Weights of a small GPT-style language model, trained from scratch on English Wikipedia: 3 heads of 64.
Each number is 500 + 50 x the weight over its row's rms, rounded and kept within 0 to 999. Layers, rows and columns count from 0. Numbers have three digits each. The size before them is the row's rms in percent of the matrix's.

# down: layer 5 MLP down (transposed), 512x192, rms 0.11, rows 218-263, columns 96-191
# gate: layer 5 MLP gate, 512x192, rms 0.122, rows 219-264, columns 96-191
# up: layer 5 MLP up, 512x192, rms 0.119, rows 219-264, columns 96-191
down218 095:453527555441537427450441471554542486441390399489474462488544485560482650564566545401529511484529465499539434471503559455568447448523527487495405473452444515392486475508544427402521540540467574540558461530548591446484468502536493473591524433502515482544583516442515487472498496500511472502
gate219 105:536474577474390483462544440512559481508475455522452589486562471477542513548504601593547429575477553453545487514516463476516488474604452434515576511457584511396530565469507525471497488577533388541494439566391584523533471582458541560490433557511496497431505527538504401528578529468593530417
up219 104:415456475494472502421608465466547442508494572479493550394494476518542471534617472483487516551433463516590497480486456483449509486471514495532487500522534425518522554498442553452510493447461527487530506571483452466529464462451496429454483472424441527498490463480456418510466473376499439371
down219 097:482564489527591529600384489521456489483438548533556472479472524497428522422482490509438603431537433507494537481549532494517507444574456547525475496524407568586636533527534419581541609519508562617545504447491427518487616462544551534506388509517556506464464569542458529459467485546501515512
gate220 097:472479469565429490471465578666454506371445478498508531433471430493601435514517542484471506516498444492541508495551502584438509524416471570498540492415603425432503518486462443579524554519506415505451538546559494466466479520559470461454356443435440546452463512522436458402528428459452525480
up220 114:507433552393471573450456441624529569529545398431457542493543519527452462427618432472455555523543481552453532579484495570569546598464605486522466531533529451468468469493525505487478392483461437555520523411477523563428472468476522505416522532473482525481534504464414567448432501586492474465
down220 113:559483493505518547601466451516445458516485521467495558441548515509496628484477438467522505467558540429497613565496567582494517571481527489560437526453454444498444488486548479480453508492432415528577529528460463502490512532506519629398492515432430536516530530454466510475540542500592486462
gate221 105:547506472525487493475450530417437599523498556509494453470449478522553513482389491614478497548610467453491524378544515458434516502527516524506467509483545550550529603484455427478541549554490497564492557605533500571438494538425521455492514586592486486550509545404458471466496519524483553470
up221 100:483518433480445447479491488444532560517599512484491446525542473486512509546506532549527487607537451549513484506552392497424475510508475431485470497520563573488569509484509479497469459561467512503449467516566469541533558524524545517478421486565362570544428526524485492362447497412587404563
down221 099:493575488545604557440543466497441482521530543545531469589462428543428626488470508475501500475571567442526471475484542580425565493641595518518425569395529540510549537509478457574429486434421450559537503457520569511447604558475515462455497568549549463506445551429537486455607479545377471464
gate222 108:537542501522442484462490433443546518555492569551461408525571503554509501565482529370553526507511555481439564412544527511477499418548535578495548507502464515462586432491383515507579471527588545483569503495520484516551447480412508480576580539536538503591392558436479512534581497431477531522
up222 096:422513447479470480557500429387506498533535435486548502471617526535522467494499504559441498516481435473567470490521455552480510524459508486492530431518429538573559530440502460486581501532478481448526564439497446512344433453466534421420502509488450510434477490548509560490396423514458500507
down222 102:488493536551550505546477532492572445546469514524455564412439504371503481437586390574502417448395409507525506514477470526464436492528367471525509459523513494588425496502515454395477552530425486488519603481549484519487485489560453461457473586446472480514526536483564498401463455430450503506
gate223 095:500458474546470530547606439504494492596478456460543580485478440523497512575490441463452431501542425606505436602466489530497504450559493439460525442468491369528570556462472525534505555437597501494451445450531502536557503549418568546557448511569546472464536475477552548383443540481560433526
up223 096:551516450487480556496430455583364568511511381509502481499423543540452512469473512540562477599444521469535524532501500624471488431451501553518578442493510614536449560452541502542471513566442535372491453515425564498498557544483499530523553418365500604457484479459489538559558440482415525544
down223 098:523549524464474471485537561469514452539462645536491468500484481486567406504554489485446500490525524493544536476566558459521547515537482523460434486477430475572514424561477519545504480520518530590511514477545509482455515458537418475446373597429552498515517545507540395459447565416551433522
gate224 090:485474457527477407591491497515489562571457464498555519549444619514463481503389524454490516525520558566557503528517439607524519557560509588541469426505492444466434534447494441557509570382436538646491398494420517492446566455417449557528500574514492516411553474577466486507445524497506404471
up224 098:639529441553483502548530416519566514465555453484448489464612480516456520475536533521513485461489487541478437489560432507572411518528487507494555398518515478537470531454493534518493512528498526377530508456471440531532450453518489461529435548582590435500513486382514473477517547550522510398
down224 089:412504524450506568408465572474444525561476578585529516443485450503579500545571424496573483554472483500536536505489584459402559440491542520539552566503512507485534483566479479468537454484511491558526532532543557465499544526496606524454503426466412552568442509536390525518513375457479505619
gate225 099:568505414520607383487546571383493451640432450563574538543485540481526413533463432453416492524528495436540453462453460488515596403506437510501484529487526521482474501452556465518505521538460510436455488493541488601485567529463478493535461538556528495480501595554465499590523458479524555497
up225 087:581523564463426516452510425593414554459539460560475476524482505480503479485545637548537563426539432457520426453488454489505589366422496575434499498450495568578572425418454448443468454470535406545572489461564525526471458544484531515544480430453455500445520439461473650541562497469519524474
down225 099:504525432534605429484514562382503418575472510516563510488505548478521453610466413464455464548485523515534479554437478508507537516505415480533447574477558550480470490488552517510503551528438537439445442496574450520523544545513484503482486509581471552471453608592480440521498459534530531485
gate226 090:448468440561479498422502536422481426446446497523491469608440518378577436587430549463379533526605502501506477499594565556474469452521569482463563525579529458466453580462499483533554532517501485519440599493511485497562586473519526470474541497524521489488498513487410380502496485548490498436
up226 092:563585503455511400616530406526489527481413421473416477586396544451502476526510549463365441456515509577548510472590587522491491475500507502577484509448530522501521436486471467482491442549525500404523550507584540466525448568511439618521544464416575433497541474477471465480541401542504453581
down226 088:468505464467499593417494463554478494497450458466524537383574543532398581535574474519565460480462462457504517550402526543437469486457472463545517512469454566507500544522459482464586474433491467536510440537528519475522471490457459482476446475470418548550474516516571497499438508440416443479
gate227 098:417591510575550448498446460465535581450549497398525555506509425463419454481427490489491589441470504488532455501474477530530420575438542448519469480488596494574611556524373520510492496561501528555459405484498514526423448453512530506495405483434428488423498502475449547489528549497474445560
up227 096:499482540455470554484446432511532406510515423498496479575370590393442417589464509488528409548558453519580493420441486530451496414474482553425460493504538517461515535527494476537454499545478446490508515451444464402418471454504414445422506531517557537456490518595520487466475437530406486522
down227 095:517511479528561409540506498568497524440397535468527432488516446539522553544515467487365458444488530481554464480533455578478462487513492472485523591467549384486461522521569490406489512581477461453448505516496536469542508567432579451524418460541463499506499533467557535477487520502568459424
gate228 098:558546441472471486533461561558519666489500506486540527441492581524366433533515425424493590476561513504527578619498510446483516457513483417556508518477583443569455541479557520511521518602586499540560431517434465512474513453498498414574519483515494542503513428605520518441504521610469489493
up228 099:594544483473512542381448484642444473527571500468461476547551519503558506426422522508443480517478411541551547545628563452585534551516543564536515558504464520477448491540527522354468529554492474603556495540513484445396514486527499552547528570517435405483489512515549543485513591475470489517
down228 097:440503530485448448480483498544490618506498508395533525410527485522402429506557470462426569447564515493513607606507490464479451443494502458529504440493560348553444557509571485488549543502562478530518442532437463557532484401492477423551495456481500526439529455608545442554546527538534465561
gate229 099:523586486553554511489583501507502459383513543501528510496491482433448459604489500498458420487475523516522477554491566571542495529374507447544545469452470416517539614513456522488561482462434531480437514448471486430529603453448522495528429489538598539501486459411537532404463467500577528407
up229 095:469512491492492462458608492539439482515517524478510527500564464449507507492441506511544517451430493537431396348486512494486511514498474519465462551462582543478447517462514516544523602459493492528514449430489529461555571469498462617553551467532540513534450479529562525455558537543438459505
down229 099:434408524494475499477501518506485463395420465483505414438485599456426502493515438535445511486572494530562569585469514511482465523431521425485522465513384355504547482531462456402448430494438430521497553437543522434500461450467464450482484478500490478511520482431470484516468520428528527506
gate230 094:554539532427503502506454536484478462515486461497463477461504536548490501427567562510561454514490520574513482553481475519518470621405526510475574468458524468493540525553465446522458546531577557533501434473420443500509576553528470591524394510434546488461473469527557540508547525480472591555
up230 091:507379475564540568460436520564463502436532461486399451539447476584501493528485533506479488536541521514472507425468446484555554496493540434455423509505515556472415524561487568486439492470507502491443534620626403528495500510400511422531526516416490473482460550456450544589487550424453512508
down230 087:490522489410474536485547475463579426459375435433525483496486486476487466470595461617494512458525518477482580576427434435440522526490426606541471533417556447528538555503463489531483438435547520580536532375462521448538476539565431514518442468516430489461551432483546505589531595502444481486
gate231 099:486495442501507400503474410436552453526541509514490511506512455550464474465567485472461523478519535453512534475591521552526514504411548466489421506490597528480553571469445472470449452479439572562500517582504498542569570456452562452553467500434500445505544480497429493504545611425450508537
up231 091:506487500534485449462475570511410486542573400505460502486479517518501447531435455431488395570488536553511503509535521560592512535578530433591567483536514577548488498473492484529551495558347517427585494416485481499503492496476557517527480588506569525524415511427527542497529468584484485469
down231 099:495442522528487570454519575478496495517478532534483417480480499468514513503463588560544502514578491493467392518436530463423420569574505496528549522470475452456487443594538552516528529636567478524477459480555489476492480576568463507497585437556486535427448487515562457542537470483554490450
gate232 093:547546493544458484538539485476493606463410529459524475566497524535507497585600466577488477518515480547494588478405483569468587530622436654473542463591537484494525549497560520531444556557487513386563423455474439532454474529528546524455552435554526464423478446445457466529487547535429495436
up232 092:416501488517559455471407475490524490558526550401598519513487488499434408535558435518506427467545501505519601477428496566495455519479592526481459469533433426477557478478524526544553502590439467548480502497502506486593536399486487612539526441533522441490492462489459468454483492501387491495
down232 094:522423507476512513538546567505496457492517474546413479462538456525530522451453589460511528577409573381526394475555537464533532523505515429572517496485505506452493482476440470443494484421530416494442604501521594477401528527439469427462446480511529581508467515508542474576525529472528536506
gate233 097:493476475330473470438548456381468509514508507440380455522459529541521473550436445574493606545421462484382506445538496479541444486568432466415449408542535476429469518522516488507500445523518400461537597523561474425532586552439560495580519473563558481562476510573474529558446508473468495490
up233 098:556491595453427483500475498523510593441431482546459471504591530433493444508444547471425468385524530491508520527545538560490531493468501561457515495513525487456506519528345429458504514584483439514510494506464560442486529544464405483500496482577523452451589544477471462517551497518449576526
down233 106:489485431426538373474554509380439536481589474455496538500394471483570532521470493510438557495425452500423399492494455483560511501480380430493576427542446437465455486493563476479545572593568410520534470510474563512531482465423551559585500613457555515511512488478522424524469567394597456527
gate234 098:558431488565427483473528522459495456585476574508527485591447561603527499441528586562389524497538420528461468480607494507607467432524546507527530480433550508503520527511506500539440494572503538425563446500424499585450560406484419489533583538432512461525405438545521556489451563445536466479
up234 094:503478478455504498617489518558548548469437523470536542519534510520434514570478450611468652493455506531486458440524432560517566416554570541555419570405511546444467557552555522521575607485521500544571506485505525508444466491405551454504470546496478513467622500428509425506432464511478524427
down234 096:550482536589458523436472426452487482451432545485519455574442580553549433431566537569438489501570422512558574512583485470513528461579506529505531445504495514507466469457490544480464412475516478469485469535474461508508455469555391463467535484517454498482440443560587609475443568531570500492
gate235 095:507375474467487426405549492477477451491443615598489438500507548541506575430446542451468383532513598415558472457491479433532547435514507492500543459496468513432446572457534520448518571404508546508486462474328383551605546517452494480547485525550589436527580468463511504557501485491511488528
up235 085:536488479483453499458603471392487518528505455605415466469410508550515410482457562423472524542484525488435601561486532553432589559505536446486521491494526406553556403548536555529573439505553539522453389499557511505444529480530511574422530504405462486553497464415471404528464415559537552453
down235 103:463567477554437517583390445498518525478526441485531561516459533484436476606535475521543585504483473557413466555565536579534411580527482540502444533501518555572512436559472487571438452545446456504551572563586568512447493512529527471509522469474450549506453574538526495505497554479523572511
gate236 097:509506544448526537489537437459390455471494504451469464516546550438561508582438468580441566438471425417478502506408531504493552425468620451556511499478555547515497450586464495472483485476494452423526585530507582547519419509521541501453491489621519504533466491513495542515504564456493481549
up236 104:510467505469587501561466495482518493423538458568539581529535504460562518470544550495498549565427517624469483528588433504579527380571391497459521523489536448527574524494489579450505515506512453522529495552498449520557500463604495471507475479506523444482463524499444544488524559563432456432
down236 110:578504519441491562457481502529630561440493543512508424441487376512517475485447481566563532532544549506458451542447468480458562485448511539486497489501409525533480480438486537453545506501515563537533509538631505503458471480545540577458542511570520507391471491524492501515559417556442576506
gate237 095:563499521521480483491555549507459584502508490596492619517575577465485423451645437504438484582584519556480461500473534495609467561523551510556462505465493581598498464485481581538574576490467489540483512482588481479582506510494476468615566436578630522515498526561518434497470500496464525558
up237 096:507489544508546497471541452498471569495476383532473547498463515482534595536486583520528535541562516519555474586506497510568527535503495415458510521474490509442559497498523525498508459461584544499478597562562404427466387469478502520502461450578420572508474477542535429453543467618517473501
down237 093:450523459469628486576448528451530531542513626468446475429551507484389405553535476510561538493478542524471498436409543470491405498492563553475524531563480481601446483422452552442467498446414437467548475501504614560481518483538503452520513489476523496471430435498584473548490573438582546506
gate238 099:505494460498524482472491560527503434552466426449504512546506404488567537517508532515603524489472533578507532622502516532622433532494546537506603546536451407490504541483503353623558419470505396486471580433501487476424473487483561487526600460422451514535496495487533487524566464498445426541
up238 096:472512513430503524511365442487465493599467489571384497456469447486492470490559503577509558569465514515464489501493564459528515551478475524426431483516523608544475498568472522489485506470492579505545492560538587573616583482509461539477476471537441501494415438489537535476457570538591506539
down238 096:432524490477525470516525575549538554463640510391569483541536455545577470438492509491587483524509578564540500480531509531442448510447532455579598536492399380515564485522450463522520521562478435495463544453523467544423439548508524509500536508582555552507600517533443445513557485433466499560
gate239 101:533464563513533539460430495613494452527545426497507535521535536441491516490563465499439456491544549415559466550501673586532481550447523497540438590463546454536576555540477482562490513496530541496481464442467469479518543484469567557478530486504508497467402556498504430415544517503551488452
up239 091:499563557514574581469527507495441544529479555461518546420542549405489441472553424571480544499431498412419440433464542486445512468492569534449576409442545541490494452575492513547492540500452463479451557519550548469552461497454572489473449491526475598440355393572455562494469529501468517559
down239 096:625467561501575454548408553509562516593490436497546534551507477526428526421505492524550501499482493454516503500495514575521430562496588513470485578490563433536556481472375517532500439520460440531558432490500453621568534545489553504505598561537558548522455506502474446390523496493498507509
gate240 104:426556491398539448446443501488467539381474471500530502482468457493540560424492485533407579511455457467544459523502441506487481510451369449475561535481482498430554416388499559491482540571507567513513500451457373500588534505474542449518551456529524492568580478429559594556609530524533585451
up240 099:511519565516541376531494458491489433573527424574526509534535498437458489475522484445399555467461461533481467425485481496529512523491532473523508484457510502560494557410480497388399530528474377442424480452474572526551518447533595546555436567523490505594586502548581522441563575593475484505
down240 102:526464546389483465532506541425482499584547515560634526532465458420527560490476483466370524529517411464509531485490501483560445520476445509485480459509501506490578551410527509493564461551490574543500599434462444557525585483479530487594493600472519451504518438486484515525565551589553547437
gate241 109:461548454459456449490426588627547461393564531463543478505516495569527564505516508479481565526412492544410523464503515488465367510590548492547494490608439449538540626510517577536466403488590454446477574422528481503422421412482486494476477501529534466462494439441471466528505467545423423523
up241 108:503509511528495551490449497514565498491475549510488502506485520487527511500480446511423503541501505495428531428470510573483575484549411386512389547401445472461465595571562449476504462474511482518495541565516614623459442439455497521531389500498462430469469498476515506583455493530499407470
down241 112:431416566521504394426469545554507582520464522553531532528408524492518507480462520516503506505548435536491510585410476529457465553493574477489506494522469521513451561597455466433511526462478488501511528572438506474473416552528580480498510536533443493520498492485457578429552467496413560576
gate242 098:461528486495486562580549420591529452564439490491385559494478580380472462483525534534520465440563515492564521483524468465518491620448570472591580538524438447521552403571449448519510488504488564540483494346500453467499526592470526594350449470496540568496563524538419509402561499484497552528
up242 092:476566470552558515552482488585432515438525523463558443454520497549371493473540488536480517445464515536488460382483492453534499544428542503583547491415480513536514511582467442459450520441543454380552516509550466453462499546406564550432393471540513477580594459493643319486552571517546445430
down242 095:567479472460504547499527498523495461572504446482445541511504486327528514625568562501501510531504499515535509588475410541497447494485515513455509575536467497480527446458469489519442509519501502501470536411524419528515517534514464571485525506490477573438543580557488481443521532467441598433
gate243 094:496498425484305527554587486448482486521553438484477520488545481516475476503630561470560535530497438502587470551534531606529482423475490449539441510498451426595589499507495518598523471510520549438523471514502532518458552589519446457592528489469460499550462564442506591487510538590537534394
up243 099:541381565399450458487550456486483563598462474406512532414594448497476533536563519536485477501472480454542501412534530464543485499554369436443494554497410477482508489517551550531510555494437502500576547583525440513534595535529495535555580581443473474582485479512492572431441445521482552413
down243 089:546521446488703475475462584513480445488425540522561487616395524393509444453417518451510479576502491535495455537475522442456472534500471561561501448465521597513471562460469512510566425558535562568461530421480409489443504480493513493518483520586527542485556444518482395506487556423496434635
gate244 101:475500513537543537575554475494542579540403482507543460505432544429602427559433502479569545605506445480460415525532604449459507456498549478524457433457476479465554589554498560563553554429525493644427496395510552529528546488490459641524494554518551468492511491567445519482541429505537518556
up244 107:520474502522463391497481551529488434584424483563516536439550482554378440528444492432516505500406506482478505458485573519402504537522421484524395542516415469584389386494478470487535410484496520486569476491434540473495572487414525462465553543503525490485518502509492526538536499494481493355
down244 115:513483499482544465503513547458568459500517513486471534510569442541411444433550469541390494518509578545660605486452461515525556514496440521475606546509533446425506463533466539467427477563544463448560484552557403461491463586513543371470507441503437501563351482480569460490581549544460480417
gate245 101:484538423520541510529486397454569465541424452521424524542524490540502378492505449516485572519499454489563419516521488525461475583375469566566589535474451496473427541485505563479489560505466511522539577537453505463580462606497540474465470580524516487597361536529485475480518527587456472489
up245 096:402424502521457527541525497425557443462504459481503507487528440510481519549472597431594474496492494495450501563493508486481488477449472488463540470432329479556501459478608430554510602459395518508569507502414517509535438512449543561530579485530494451595582511419513545563543438467388503520
down245 101:532613504475518516475537540466422516492531497605497382469475636531531584526542434422430528471523441580556441438491533516500502478527537441442427527574545503428516523537469484419463437434545518540483527502560529531457478524543594437568461468456542505509460490529557546618457514528519534478
gate246 114:519440514470555507473430445473526508542495521495515604470540468528473470454488475512498635456500539517488553480437524575455458510527516535427424554566426483427515480541509449481523527420444544565503541503518559450510493426497541504470429399515435644523528430537486483536535500472551533559
up246 115:570585503524573551497528486471449508573535569488424537432447469567469527433560474486421471462470511507612547496544522409539549522483452539448513417421416536564470464566622498579533445366366419412540508535479495537559610591502507483467512471487468461500494548564504514513434522467500526456
down246 102:524433452539514556545483424539428484596571504479539497555497452589400491431514389499580489478550608442420487426530499462513512500529499442500463431492511488529527496532556597498503493528554539551562569505480492581395576477517467543570558506548591485472479537458555418498522397520463495420
gate247 101:458531598514449543458479467438582653476470498485455422508410535511499502519502542510535442590529524481510501443445512535476559429486549538584536524442505515510476478521508540464497458520459451535465488439506549425563541489454482535573542545405564371592526526476492470510510578412512480588
up247 099:518422457563562483521569463542456483486446467508496513442445491497542465469483483525399536523501485455519503523523507507503595468507504484447504534574555563484469506443497504394438473523618456545470488642556553442490584556393460461526436483576477490502513557602535428495420449532520519556
down247 098:440548559506464418470484460465552507525511508406495405462507540528495534509557466487558381440516498530556454457477533463437517566495464502416520451511437489513498544506513424536531460473421495515596518452472506570489480537600572512545578478499428481462543470428492505512503593484524528516
gate248 094:451497480476549506570456538460493491560512514448422507587453523479469547546460545440532386471480580562516609489449541582463503544447534572632529433454444426442514459534450472504506491439441571554559517531540499449592483579517439496485506454588627524602472456448435437566407470493512482373
up248 098:505588455315520525526522515419544497526480479557551477619455499506566555435478475467534479537409446582521443528511512535506485559520432501571496510530510557492462562523529544492501417472403452484581385478517535446524503494474502568558517441528555449582522521400484424492464481568424505459
down248 093:546433543562483484446464415515463505566519471486471538377598519486486425470543513543426525443568511438448532509405531521522499439531493497425517460507486460481395414459483428499525513487502528451459568517460550485443550443421553458446532519477471527367507523570507517459553552460482443511
gate249 095:449450546438503472515515513475451488484547576555403528469428588595561451413557532527487484522475497483537493438564512508444476475483410496448537541557480550546449488496511529504518452444427439452483467528499516533462548558532547439508567439529546540501465477486468571499478506580433429466
up249 098:467592517459514454456382504459447497477563411549476446600551507448515468501526492568421518449523563515459432470522466452574505482552543558519492429458555427586549525557530503519507481500474497475471449465445544457541536478622531566459543523438529424521483505460470518458532438418485544494
down249 096:521490509439441466558447521361454476485485428563519552484430460551510559597550452372445495568460528527541527521467450504484469431477525501369473600555433503483503487478476495435513561440485510468512612489450563528509436538428525512516541575482499548517496508549532538448530487546490535471
gate250 099:485563445419573519504580515507566462472513445537523414457453482463522395498497533478437435518501482469531521518456492530556493469559542478514404545517523503542422473520487475438404497528452612449507488545420484596532400404498555536534434522508474506615560455527503536546478433453504528369
up250 091:495507465569549545588469502540531527492444502438505582555472588529498501531516421501460569509568460509531558446510462521465494507470476530499511482445535455481563426511511463512464535391532533498492456496448535443451466491529489518498528461559582577473415549466634530435586446592474569450
down250 099:522540434522515473535489523437428475577382539439566514503498487488483516596567547462386515489363521532524570531520553422508511576489503514474532493526417468447557478503580539404572488598515392539531462436524510503525535532484462501516573468509472506488532567578436416455527522468508509503
gate251 094:433429491510522590549525409400405549456481549495520440563524471485505410523533567388497409522534431538513562461621593433523531546451536483532549482534542535516431534535465434510467475482442515512526571499501481460570504494443499486539492525462621477488541549487554507469475504486488541546
up251 089:548548575515498591496533477540527542503491562560463527439523536479572463462436542543569485470511520469543507493519563478491473422341506487469572605430480395487603478474427546393514421547517524444512536509546527496615443437534440510490408487527512479519404488470619505482405490483431456489
down251 091:382480543531520507503524460484426493503546453434516403600496513501474519525530589470504447540494390531574558497601537428553587487559500533575521439573486644573448460507550453531448497437544523492538428440526518525551516576483533523520537486476535484423631530463466555489590575505496509552
gate252 108:465450503532463440562517496560504532496582479482513505406544486496584556599542510578391432487465601424460556548482518534493436550495542644561528538505479494457458510458485458551471524498401543455591549488455398433532477540501542422557603496491548510476491494484589471532509510558503514511
up252 107:450535517429510454533434567505540447469484458553505552577474514598471480553518553481500408494485555539531526493510505389426553624486489629555537564500565478493456528563467470569515561464455503551474548551515482498543520509513552527561567480457489482463601517509458550496494475566462553499
down252 102:413469531533506474569556522561585503492576540483552431475496431565480490558520459349604484480596548447471396467443508402512511465561524414504491468504488493500508512419378485475525492394390457485480554457456533454567464480490478431506523465490478518470589525516624469481441526519418455508
gate253 097:502459468469574470496562536408467578457450450522536504541521569501355468564643552459500557470526549447581499473448391495511495488539487516507530585439438451461528476484496471404463552459513566461471510534548511530409505515528464488489598500441446564572486386435406413587447485475513468428
up253 098:492518498456553435466469481535621513499476446479549449596440579545484472510530540540525459442531522599507567458488476453498494436534549484514505565516536546469476536560527495449554537521487551576529506547459428494410510497481476488486468485520565513517461419591467625445505499522544419549
down253 093:555474471497503439429533588456463586446496534492505480478570449358501481441513523488471599442517514407463500492415436455549474504494479528503522418472510445513471495439444484456432469443508461407489582547588494555466494592577498419425517535382467476509512614426543434558499533456500514465
gate254 075:446510493441449511471522494449576495548522558463483480456452509551503452414502521365418477597487566427574469548488463514541470519462495486571554416553439483557539597448488447538544498455426525537511459382542506573454541517566569506521532414486500525442462484524456480481600477487530518492
up254 104:605525485435461518483475504477525540551432510500479510459391453444569504397457459451583487479549472521485533556496524521420454510472443477462519436504393581512401380390469452572445502477393472560536450441464481427396500527484545499571536569557566499480444483426439534556562528491501466442
down254 094:415497556529514485474534510519511500455523517486519535596550523499435461587486505554497486509446494479539479431494456508577565461523554476483499597471569428512576543549502553425576547539631524496444546622595585523650436437415522536430503462463485523579523520480494503399452501525473515559
gate255 099:524475535451400467578469497420461549487529528419495469509518497564633439508474472531468514368530436496399338420503490594543520475590498563552457534549498508559465509534505465411482561525531545517512560496444532551546453521531590510516562545567495521476472449463455470555489517479482559515
up255 120:565413528502470495490424480531541488505517544480466593484519562556530517450567452455561547512544543484466536429510546514547515513450505418524406500523566622452456521478557555506504463476448529470566506450436537594542527468468494494577589433573471508547494468573477528538478443507451449477
down255 122:526516546551506493540500506535472522561549469435533501434544553463551553461519490520499457431518464498523518531513546448504511544447600510538485466433526504502523554419454572539488496447383476554504566491471438536522523458568484515528454510498492455573551436505464682524432446553466482480
gate256 098:491422500517488528475402513537582621473353452501355377494534468518464500460572528519474542556498520531444521539471379455387491448545505523462494432521540518578514518469411437464534480529451404511443510536469460497559600574620487496491561576483487378529542554453480523459444476492429474565
up256 102:469505623487505528495481424525462461519545531494547482593529413549558488429466476589581514438490560502525492627476510466502528561448483556455427518509514507544497446563521629452467503424433525477516537541557547470601495554491522479496429541392466418511516439460541513497520535510590525414
down256 104:555543568521476583441452468629603542463508498556460476518633537494484576483514568441477493510575520491475528489547393507492501547547509521563506528545605518525522587490462465457479526485546341476482500490499477494496569539623551521533490560508519406569541460461429465455497480518435498485
gate257 103:529575583473513568501425515464473604494466619521462511498520446462497500466488475497410532375436593529428537519452530517537575438506427474536443492517465493502517491569564417511497552463524509469430522481519388377430465474506552568589610473444541444456457482457520466436474494505613528500
up257 095:501501471532557510511474505414534476465569455559512591427465511579474485449465471507478532477486570465530517539530447438400402462483544462577577488473444500484524484479502517458494566520481429520546450448456519429460410426517569554445489445477500501480483560498536477556562415442579497460
down257 094:515492488596433580423531454543419440456572432480572468500482478533526527553510544524519506528466464548526412460524448532524518551588489554465496564485577482484476540541563506524428483489462509449538428536540541527542566562477375435384507574578509499531424489549510493671513452570509419535
gate258 091:422533480522449448504558540546502467486602571584504552558426482569477431474562454509494546511508439489500481489513466481636450529564542487548578482501528432445516424478610426492476500496477579484529437480470509566381556481416398580484528495478541489493441474514515460427479553466488534500
up258 093:606554512506515435551450398587509491458533444512446418461579472463420480487466528626506473486471467480480549506499452490525490529505479476449514594482432541555516475490477489400479613488470472552438527499387486509513457572567551501407473424384482575467522420510427449501487519518515581447
down258 089:359526497512410504417502547575518517590482532535462589525427492494620405523539528482559594554538517473531505510445488477532523522567562499530474461585556544471540472501505482481512466568496552431541503577548561485485566468422509531491505531547468417531517529476489513498484520506499494578
gate259 106:481497426405520551441488572462475534604578535456441448465435480612462436462454523668440539462408478530508539513434485543544511556506535511477381508458509432490471545481500502463452436539470513530527573513523538488600485476482410509494463533580466533575517447446399552397520515477475491402
up259 105:496508603465444578457481492567459505505602534430491538358459472547622544440526589535478416610544519463507540506422466475510538466501492533517504520514544431442438519535472477527517442556536525509504474538496563500514499476510439631578504486446494449440527499483432506470541624585441537508
down259 113:492539489483474574467477605465446570546553608516510509440470462570464427469475519658468475495516504481510522481439429446515380426450529545444514559497503480466464560517490506533463450536462484517509536528542522507499490515515461518505395616515517462505504386543499512380443524436556544482
gate260 108:530534560462489511420553425445622526506462530480558578568507519563603474483499495423465528413471406579444509409517494588537534575542476461446504404498529553404512508483595504435514507444412448538525500528520508489453491507462465640570484471516524556567538453476466475465496499477564564433
up260 105:455524471503508462441516471491535407471427406449475488604442490552548408464458421481505549468482407537468471536456447482539519540520448446578483512567467494457531517572573498513509542495607461581519465428460492488439535501536446562493382536358481482460506566534588546387447546487584437490
down260 104:473490439487442511557458500533440457400546535485408506421548541385440530573437537556506479480509462492594606616553471436481415449387480539442491542467547445544522473424416516589475502557500489509438619445484496534532524507514455465540494480536513394502534463590520495424508494515466555607
gate261 094:423515551496474514468483480499525494495529591494424504545430510460493446490534571508416504513588514508530452418502497478549532434483537503535566477540465540565470510651467481545561454532492479573512511497508453464407579425546563507494622398433481493601487479466472498556406387604538584484
up261 083:446557430449475533441493523523468568522456533577493423555435437499509546439517555486574424477535414460494514489428445542566569584613474524506446418438560517511369497469454500527447544537479567438484570526488523555486535569452478502554501530519521506498518592521477510396539487415579573489
down261 091:574495547529447474516484550496494496543550437488528468419526515567529587534497442478471450526461539516494452547456495452548416522459476497557432581436559465453584528421498519456468520482563529465478536553475431533590414561430447542506481547584537447514620517560534518477541523467423414485
gate262 101:532539503478650502523618507472487528543443472470496561369418524535391433509494387474481422558492604469476561513462583375461479499436525480506515498496531490508522597510365491471540518428554486497527480483498472457506544511523440600557448601477463522529585488428481568503430411421472525505
up262 101:500511466585550485489578539532489489487478507494595544483545477489485460487615465449569436592476437433553453531555584406505573448552537431481576568490557469464490469462536470469489495475511404430449562508483495506476604446554560576487554427469487558548483584544555472452464591561572526447
down262 105:441386543468349466502512543464553555430505480549513499599620472583567584536478486517502556454543531563564490468504437588500455427562461519496458447520436484502473412489551524531499514514512492524538549519572528547507448458498531402531565371508533490464453493590532401495589492510528473510
gate263 104:606491496446465394467531583437448559473535542448516466587450538483576550407516483550507560551542451462424482507472459556571401505480538499510523533490550459470540580523462459531451517552469446507493527511505525519506571437520472585477530503540511439522475506494580550506474563617544563475
up263 104:401436568569489529556442394490557468547475611427557488455528484479576451504514504533548569545462545501451571486513571382497549521565375442563476515477544483498499474507481445487513517472445535545464465428517480520534522388439522491466568498449523458540477529524554535423545604432581603538
down263 105:512526433399484552549497531559477439591536458591500493469577506492467519496566428418451520512358516542530455459466455468454564536477395585489524490642514552549557486469633494449502497483502558545509492531448508471469549557432569424508509419491548488429551552537486432489571408496466445546
gate264 101:513524546494553423535502459598499527561532480565481477596489561481506539541360479513425535633414475444470501466526488582468503464503454486376517563546545466507563500521462494539463528485458493466488482522488462537502465498478542518512473563433549517483547459503526534503462501461417513594
up264 106:451447492530479565416561581509499578595467589475570442622457483431489488512476594501552476503590456535545533565544447490550502590403508475494423393503444501441450459489558542459451438548463543432408493474476513433510548517544450473483554523468479520558500537565431497430483557441556457515